Each number is 128 + 24 x the weight over its row's rms, rounded and kept within 0 to 255. Layers, rows and columns count from 0. Numbers have three digits each. The size before them is the row's rms in percent of the matrix's.

# layer 7 MLP up, 512x256, rms 0.265, rows 478-511, columns 128-191
099:110129138098112091135147138131160147146130178117144147089116083090118136141122120100129110094142122128116092123133098138149156118141109140124135080116123092139132132088122160063124114133155143
111:137125173131106138120119105145133114117136147135161125114165068135146105119130122093102171107093147140128116112122195133085105125149136087129093111104115145119102132159131091143147169116098116
096:127160140157140150136145120129132121104132155111101159132130149118148138143156124149102106100092126105115152109096117096122156140128135166087124141112123145124115157148139127169112128105120110
103:103104142120095100146145168130102134101165123151141119128141114113108114112154159117094152096166119142161151153105125082162149096135152093116102152139146124107135158120101120144092101137091123
102:131125133109152115128129152127072133147107146111153125144139159135142170108106089137128132115134130136123098163151095166104131107109108146107116120126108137115129121131154132108123154153185136
084:088142157143124098164143076111153129142132131150175143122108088090163117105138139083096156091121115100170092115093077109128131138110148153133117104142159112114175099163097084102124092151116132
104:106182122178140151101121144099103110112120105176117108098111141120170124161133137129153092132140105092127130111154143130120149147136153121116100132154095110096098097140079130131133094120101133
099:126145072154157137105108081162140144098115133097120140164148129144159154066135154139122137138127115219151164117132126120175128137131134127114167128092121114126140133136073135169119133129116135
098:137098128140111138128062119077134141126127139125183135144132109077078148151143146140128109105136167169142143129114169097124146142143137141170156132090125159185129132133160114109120163141117114
102:140109172120180103166125146145122119110138144174130132136116129121123149123147096135159135156116103120145139168107114146116090157150103109128132156103091143140199105143169107108082161108126124
105:114147174121103160130104125121112131190126140100138129132171150160131111150102184148149126160122154095144137142157150134163146141120077132134097148123076076127171148136140148150107137119179112
098:120141141132139146145099129133151168096104145142126094153140151112159155130083168150121115119148098096141112110117158152116122142115173122117131136118122101164127114128082130108138156129099109
100:151092120170100115099174135131146139118122105102142145142117109139135165110127119154132141129150119098127093121122156126131116103099145126088096135119089175092201127143134139143117112149161130
098:150139174099152098129149115131112096121088129091123131099127135146145158119133162098151146156118154084135126101155153093102080169117145113110094074132165139109115131143058123152132126144110123
103:158144146103132099158144133104131146144114136160135151150136125142134090144093133171085131113155117104144114108109087130097150113121137109115127089110108135130097128150117112143131138112170125
101:079097076141156107121099116088108115146128136173110134173096159167100108088117107122178113108126145167106164155110114083126105123061145133174155131134098124106085139114136149144131132155117124
095:164139086101066148123167121092135137105152158158178125148134114114136112097124138098100124115103126151159125165134099121107126086153131145126182124114121108129082098104181174120116163114133145
098:126145135143133154149146135149115133118210097144174082172100106081159134152114136156118135122136144141101099147179129171117116131115141110128151137108129117128127083136163098142134130140115126
091:144129101112114090096097136094155102134130116100125132151158100120156146148108085167113089138196079077133126118146113136128145113129106147089142143148159140127158114172157144137107135088120149
098:109118161101152114146107116139150140094101156090124169161137150077120119182132138126153100092106137141152161154165106152135119135087111127131131084098158141092132150151147129087141138157139143
106:127168149152109125123109114172129160133148174119152122154100153150119163148173117151095144155108129153114145139168097089150121134112088109127112167120154113163094101109171136139101146136103135
100:106190133144113137120094127123158139096175111102127131137143119148097073121105132165142114124099149159122103069149100153142118142087105125130144086093075139142118099129150133152091102125124123
104:139085115190142115134151081077131105100141128104131116130139106143105133046165070127114131151135124153128142104121121143148140139150140145130101106114127146142085123137124133153098171100099142
092:125122109130120140160129173101104134137130153122119116135147153142142098133156133127113146159131135128137114098142112125122147151149168127144137086135158114213092124143161139116138096124160146
099:121110130159162135120146162138095124124174143113128145148104171143112146133132092097131127099094092107139117125141159094125122157133139123154086150112136111143129150103139186106115126090162129
098:105133153121149113119115123136184086110165162132122108120118131136113149094174142133154128151161124151095140131146187106131154113141111128111151167132125133134141146131087162153131143138168125
100:143168141125109102088135126122126146110112120146121145098112108181092187117137141124100096139124135151123133131134121121129163112113158135106116101136135131165136150109112103126144096124100103
101:123130097146152139122138116113125137113128167110097129163118119129123125112085130126122147073127090136135125110128147082163107162121118133111097122153125143083138124092151164138096172082116125
098:133138094164144118156146139109124136143149134132132146170144133174135115167124123131109085076095131136102150131093127129105105117126122147187075121135122115136148135108119133147156156125099127
104:108096172140165123120098118153147153117092155087076113177137132141129195104089115137134149103121123101152109089156122132136098131110151122138148159165118166128138135138130088091138109136147129
110:171071112144117137159121114177094145143119150121158117152109130105077114129110157143137157095152119089095160164096147126121131080148113119129126140145116087109134130141106105116137139130168144
107:105090135160123121132105153137172111108054090118149104119117112106124143132155131140114098094156133137138160106116166122170138105100132146130148140115114124128114150156121101152143148089114138
099:123115108140153114095088141117115157135145096109160148109146129116070121191131124175137137118121150136117128114162164153103101113095138150143125147086104118121152123102104076117121161151103119
106:178148097145095125108090104096135131103156116119123105112117147136118100104139129097144101139132107145124168116171134105158103120155135139115135143134103140172147105107121100137102092113145133
# layer 7 MLP down (transposed), 512x256, rms 0.251, rows 478-511, columns 128-191
103:143109112147157120091101137144117157149127139131162105172127152068106086162112184107108136126135091131134100111145142143162126106142086109106114117148132125109131140108130135132127128110173148
104:165058116155096153150153128127180109138074120078133143163155090126118134134132093127135132133150130115136148159194158096119147093141109155124141083160122156087074139132127083100138140111110153
104:105168133141122112142144115145120136141133112155134112147168078086140095117138158129106140149161101109142153084141153159134143131109135105117101096102106157110177123094129144130146105128135126
098:119117139072139113132137107117152186138102169112127091115138161123137156154114134087129080107127124091121128156098110138141162156132142102088096148104127150095140127149135140169130109170084111
102:154143135144151130115169138160131122160195124119165139128103113132126148151108121114131145122142120174099104108131161077142137178120132131167102134142120131151135128109140136115133128143133106
093:140136114117082096138136123141169129154103129128115110049101095135090121126144138102138150179137138113085161117124063089137131114124128128116116134133096111132115115101151168096097122117132157
104:063101125135161159133149099111110093120157102119145099122113077138170136116165159134082112098105099153122109128097179123113140113110141110126112134137112117116086140132111139173144109116132156
103:146115079157125154116157166149160130113082141127151167144152090169170080098131187152143121113128140164112153121106163135142108119135145069136139131114088146147146102133132131163097118133151169
106:133161134127120149199141132136135140143112139117141106154109091119149115112129175143125135121127131162156134088119125099143153084124149113132144125160116110194173112098144106119193112140132119
102:110155120140177153109151120111115139127089129122128133119160137119095151160174065124117118088134155147114155081170134101128126119099110143127126132175093152156172115151126097148142115128122135
095:137132114116117133095154101098087108122146137136103116122113094134125159106118185148129148121139149144115156099101123149158156115111079110094112106181119121157154112138077125093145125133129165
100:118114119126138129146079136137119099144081148110127141152167145142117076128110168133105121100129125145116123168140161131151118090148097129139150174102109127143123160110149119125123087118142118
102:171103136154085122100131104110165130123137095085162115126126149137124092110124122176153168154102162094125144138108129114100109115153140155126163096113113127130137124097144110146137130144143103
111:149159127153166119142118156146116204114136167134172119105123126132094102099149127143138101154122121143143126102167151107111121127162144127134127097166152111106142129072108142118150106113119120
095:145106163152133146107128115159130150136154123136114122194119133157124074138098155113129087168142122135091127121147172140097138113116164146136139109105159156122150121114115135119112111103127110
097:164117143113119136096158140117133128128148110148148105150145121121126102147167155106136118101182084128131165140110096094108130105105138084107184117170127134133148107160140126123127138129146145
095:139133129123108108157145154159123124147148175143152124138117141159145133104135118162156128115163144111123099081101151116132138123138194113159108101126122114175166115153173166132135121092161109
107:122123171136145184114126170118149120148167114098119115125145118137160157122154164119146102097141125113089130107162100124136137088131119122107110109166125099131095109094147118131116133141110128
096:131138106143154156100157136110122127154106142145136127163168108141130125149136123105153160125093187117137146137132147114105115123093131144138096098090115109167127151165160130134123165131127138
100:128147126154162096098125127172099129119129095125122139118150132092154134182138138128164138099108112220132107152147196114109116080171118171130166139122156089152110125128134091100139116121116133
101:089117114176093103089154135139143133116100145149134090113122113128112148106141122146123108120095173184137122091106124129142102140108106136139131131140179120109159108137138088120132137119091145
102:156116153099114128132135114176140128131139087149136100099146130121109156117156103123139105141125133121135137144172140118119128112132133158191149116148093124147123106161117125155065106143136131
104:121152102121101102083209092111107143140156163100152139119098113108130146132136104137147167137170097124094139162119107151118149143131155162126149099090128163125144137118129135111126172130137098
098:152116090131104170141128113121142114101082088143107115143119135100165140145119104111142153129106119125149134140127106138109130161124090122135082138101176113115137120141143134111189135108132107
095:077109068168132116118146128127128157155138104149104127113128111126148170105117188101122147104107136159111126160159120110091145133109088123097106140121138137075158113089119083110124123118103121
099:121079168108113112127108125174122131118161131114054172147117130123135126165118148134102116129104128102127109165135150133128145155181129126099085129146124089109138094144136126142151128123113147
101:146129120159102130117127131106165122149136122164125107132141103164131160111139152166151136120143113111104131137156143123096148108160144150143177097126106138091142130124107119094112186136138094
102:165123162114125097185095148154130146119128138153084115147075146133127166106151132098131131112135123140101158128163153142143114128125145074144134097075166119100119145054155156099157106098129081
093:122119107143117111115085072133125146076133111104150107189117178144140095141154139150118132123130114141106095162080103128098102170119127122157122107178124139166158140123092131172089112154130105
108:101136125122096086153093134131150165115120127158130108086135107116122152119118165139133120092144075156130116084167130160085120113110109130134102136106185145156118128163132119148127115148118161
103:117122155124177111096114116123109132103148129165128126106128106150171093110078106087086133109137122113145134090131113107063120124128152140099172174123149120064137153118134100128127119107143124
077:118115172116143125129161181126124153153102147180106136151122118084150152109110109116164147123092121136106085121155141116137098094112101096155146130137136117146100174093107142129102124155152102
094:085113121126137121164124100127148089115149134138144120127128135122112139155130111107128106136151117150125133126140084135165126093111158125152152159107128086117094167088084060123173162119117135
105:136110182126133061144146114119120140096154131124146145098131111087105116125109091119131132100135133139099134122173179113119135107160107167112145100182102078120141136120105134183133151126116155
# layer 7 MLP gate, 512x256, rms 0.261, rows 479-511, columns 128-191
096:127180131105126119134123126155168118151137156174121099145113174116123098148110123132132115094120185138144086147125129124130113145104142150116122105106107165086145135138105150129107135094123100
101:124112157096162116134137111157047118112121180130125144122162144139187148092160095117103129119143122149154154138109096121092163116123171136094133131137126140154110097128133117131135133138120161
100:122139153144123141059129164125177122133140151136159134141121140138072145136089144106149127085124168171105170140130119149156125102140142134146128111176128153122114102123114091139154113143129155
098:134131132148145079101137098113129155134143150098078131104110114140170121150105125124156100125096122128118131163114130141125101085107109172130122106121116124103128098106151099117125161122154141
094:096121113115146151170120154090093122108137127096119180137163135166138141131128141121183101134134170113151119094165087124138136153095103135120102107126117165142129121111158128121115123097138094
101:107110154144164145111120129153111179114114123100109161116105116115149111145094156126132080101154139134124118126135105092173118158159094146120102182071148098095152139119118104108170126118101161
107:148104116098154085120105099117125200137133104115155162136151145154152120130102134149106132113156168112112138138157108095127141087109145126126173097158146118151155136119107113117138080127141146
097:121141149111110110185125104153113169143107103096110088127053142103126100133124128119139113130118109168119150111113107117133173107127123132089125124113109143169147115087154126114104113093107111
108:125136100132143114123115132163153115152095119152120115144097123146129134162132098107119079135133114099097152116093096119089124148132115107070113137158153113137120105157103111135135148126148129
097:073107114116064110127105121131070143167134130147140137133150187126136132142077129138147076148137163110137178127128137116120133118137142136182132139099114117117110153103084126147112157134117102
098:132157124092080095117141125138115114142125142088077130097056146165121125114122138116135117145136134169085118171120150077114132129129086105142102105152126130115160152114125096112125100142100123
102:175122147158114148149119096171134136124104160128124126143127164148135134115164156115079106089107125139094098108101096171117116159129145144115128091149116114090183125087111113168084097121107103
098:107177118163132136119098121167135120117127126108119106128093119156133142152122183170152142113136123134119145148099093128146148125107101127166162122104123106115117123078135119122120132154092178
104:121132115138116151107113139122116132142120137045145101134130115072092160096099119148150114122145138156144131131157180115101154177113124146157141129161143104153127127142166108150115121132132161
102:171153108076159129134119140097166119131136078136132153137108108102094125182155175106126099091174138111109144137109161102134149105119124132121119116136119154138144170146141114138148126111190166
099:097134132136129118164167127126131146131125107151132106157116116077108110091142115105143131087084084120073138110149133140129128167140124142136107148137120110113104116123150086127141119154133174
100:133112147115136113112164140114167127131133125095087109102128127170126137081151117126139160147137113099133120090112099143114134099111111129114097128078166114145111146146161146091128146106134135
091:159134125122083136108082168113158128153104129124173136158148110157127136107145111145081124113138130131069148106133114121126137161098105140138060104156153093151156141126141169167097073144165157
097:099121107163126118125126129119124139177123138155147139130131138100150099137170106095132108092128182148137065142079134126150090175158150129132173140115122129151153158148143119124114137139142128
102:130091115083100105147143158119115106129127156136095119102153111064132118132075133115125144100154148100130132149127130159141106136133118105163116114070120126134177174137179121140138115107122109
098:147157076111106126206093138131124158109103111149153132101144188128170131141140132149120120117123136125135128109120187112115159160107172114149120128163129148087098181145146154142118125090114160
101:147149104132099121134131149145137173071117076158145130141128127145116137126149105170132146099115130116142106150131120157125113113119085112126122157102129151112135127132077154128081130127143170
096:109120133125136126094132172097093138135110145168136138153144144153122130160108083131097144102127114103080161108097143099067135132113122138130138148146130139151101095125140105124113099116108126
103:100168103103141111147135112109113141158141160117138111169108123186124095106124097163165128134137108138095140107110142107105095145112076158092114104119155147130137097150136152101126135152134142
095:111116134143134132163141108152098134090156183127104126114123097111118097121133174116110124136132049117124142099142107115158125174130133094166111099114122156121118090175098114147152098130146074
092:152112187124127130142103106099130127115134102145123118165117145150142097101104149193146118157139139118133159124096134084105109175127140133143128098157140158142112189170125098125160117138118155
104:109162175086106118146126097147132118146113081116169164124113150118107096148162139110125104120151126107110120154112179154158133082106119169125140099125163148146098101145125107132124111133149098
092:110158133128180112125091132152153097137088075137158150133142151115121158182136156122172111128095120117118081121149123134130081138093118058086121121105123153113120138074096136121079132130135110
104:117151122152143118133146096100136148161093094154163125151131142183095161165117143149103115136131121100124132137102142117137149120093141131117127157120149123146133141192116142144106106170108152
110:165107128156103133119111134129117104114132150086171135148129103103146118116176145141162082111107141138124175127070132097119153126125097147120154138137093102112136103136094140144148122113128117
098:074119131144148134117126162091172129136117108117121127110115107126149140128130129107143101103102108122113085132123133130147144137203120148101136140108108094145115137105146131114096130097111094
102:144154170129159138110146152096172146145131121131141102147156114126128124123138113153156106121093145129113163150090134095121152163182122099107142128171154120177108142119159156142060095070126110
103:111115100138154142138078151192139099108144143148159164128113084152140147152121098121124114146152118126128118168106112163102113159122104104100149089116117126142099125126106163118102099163183128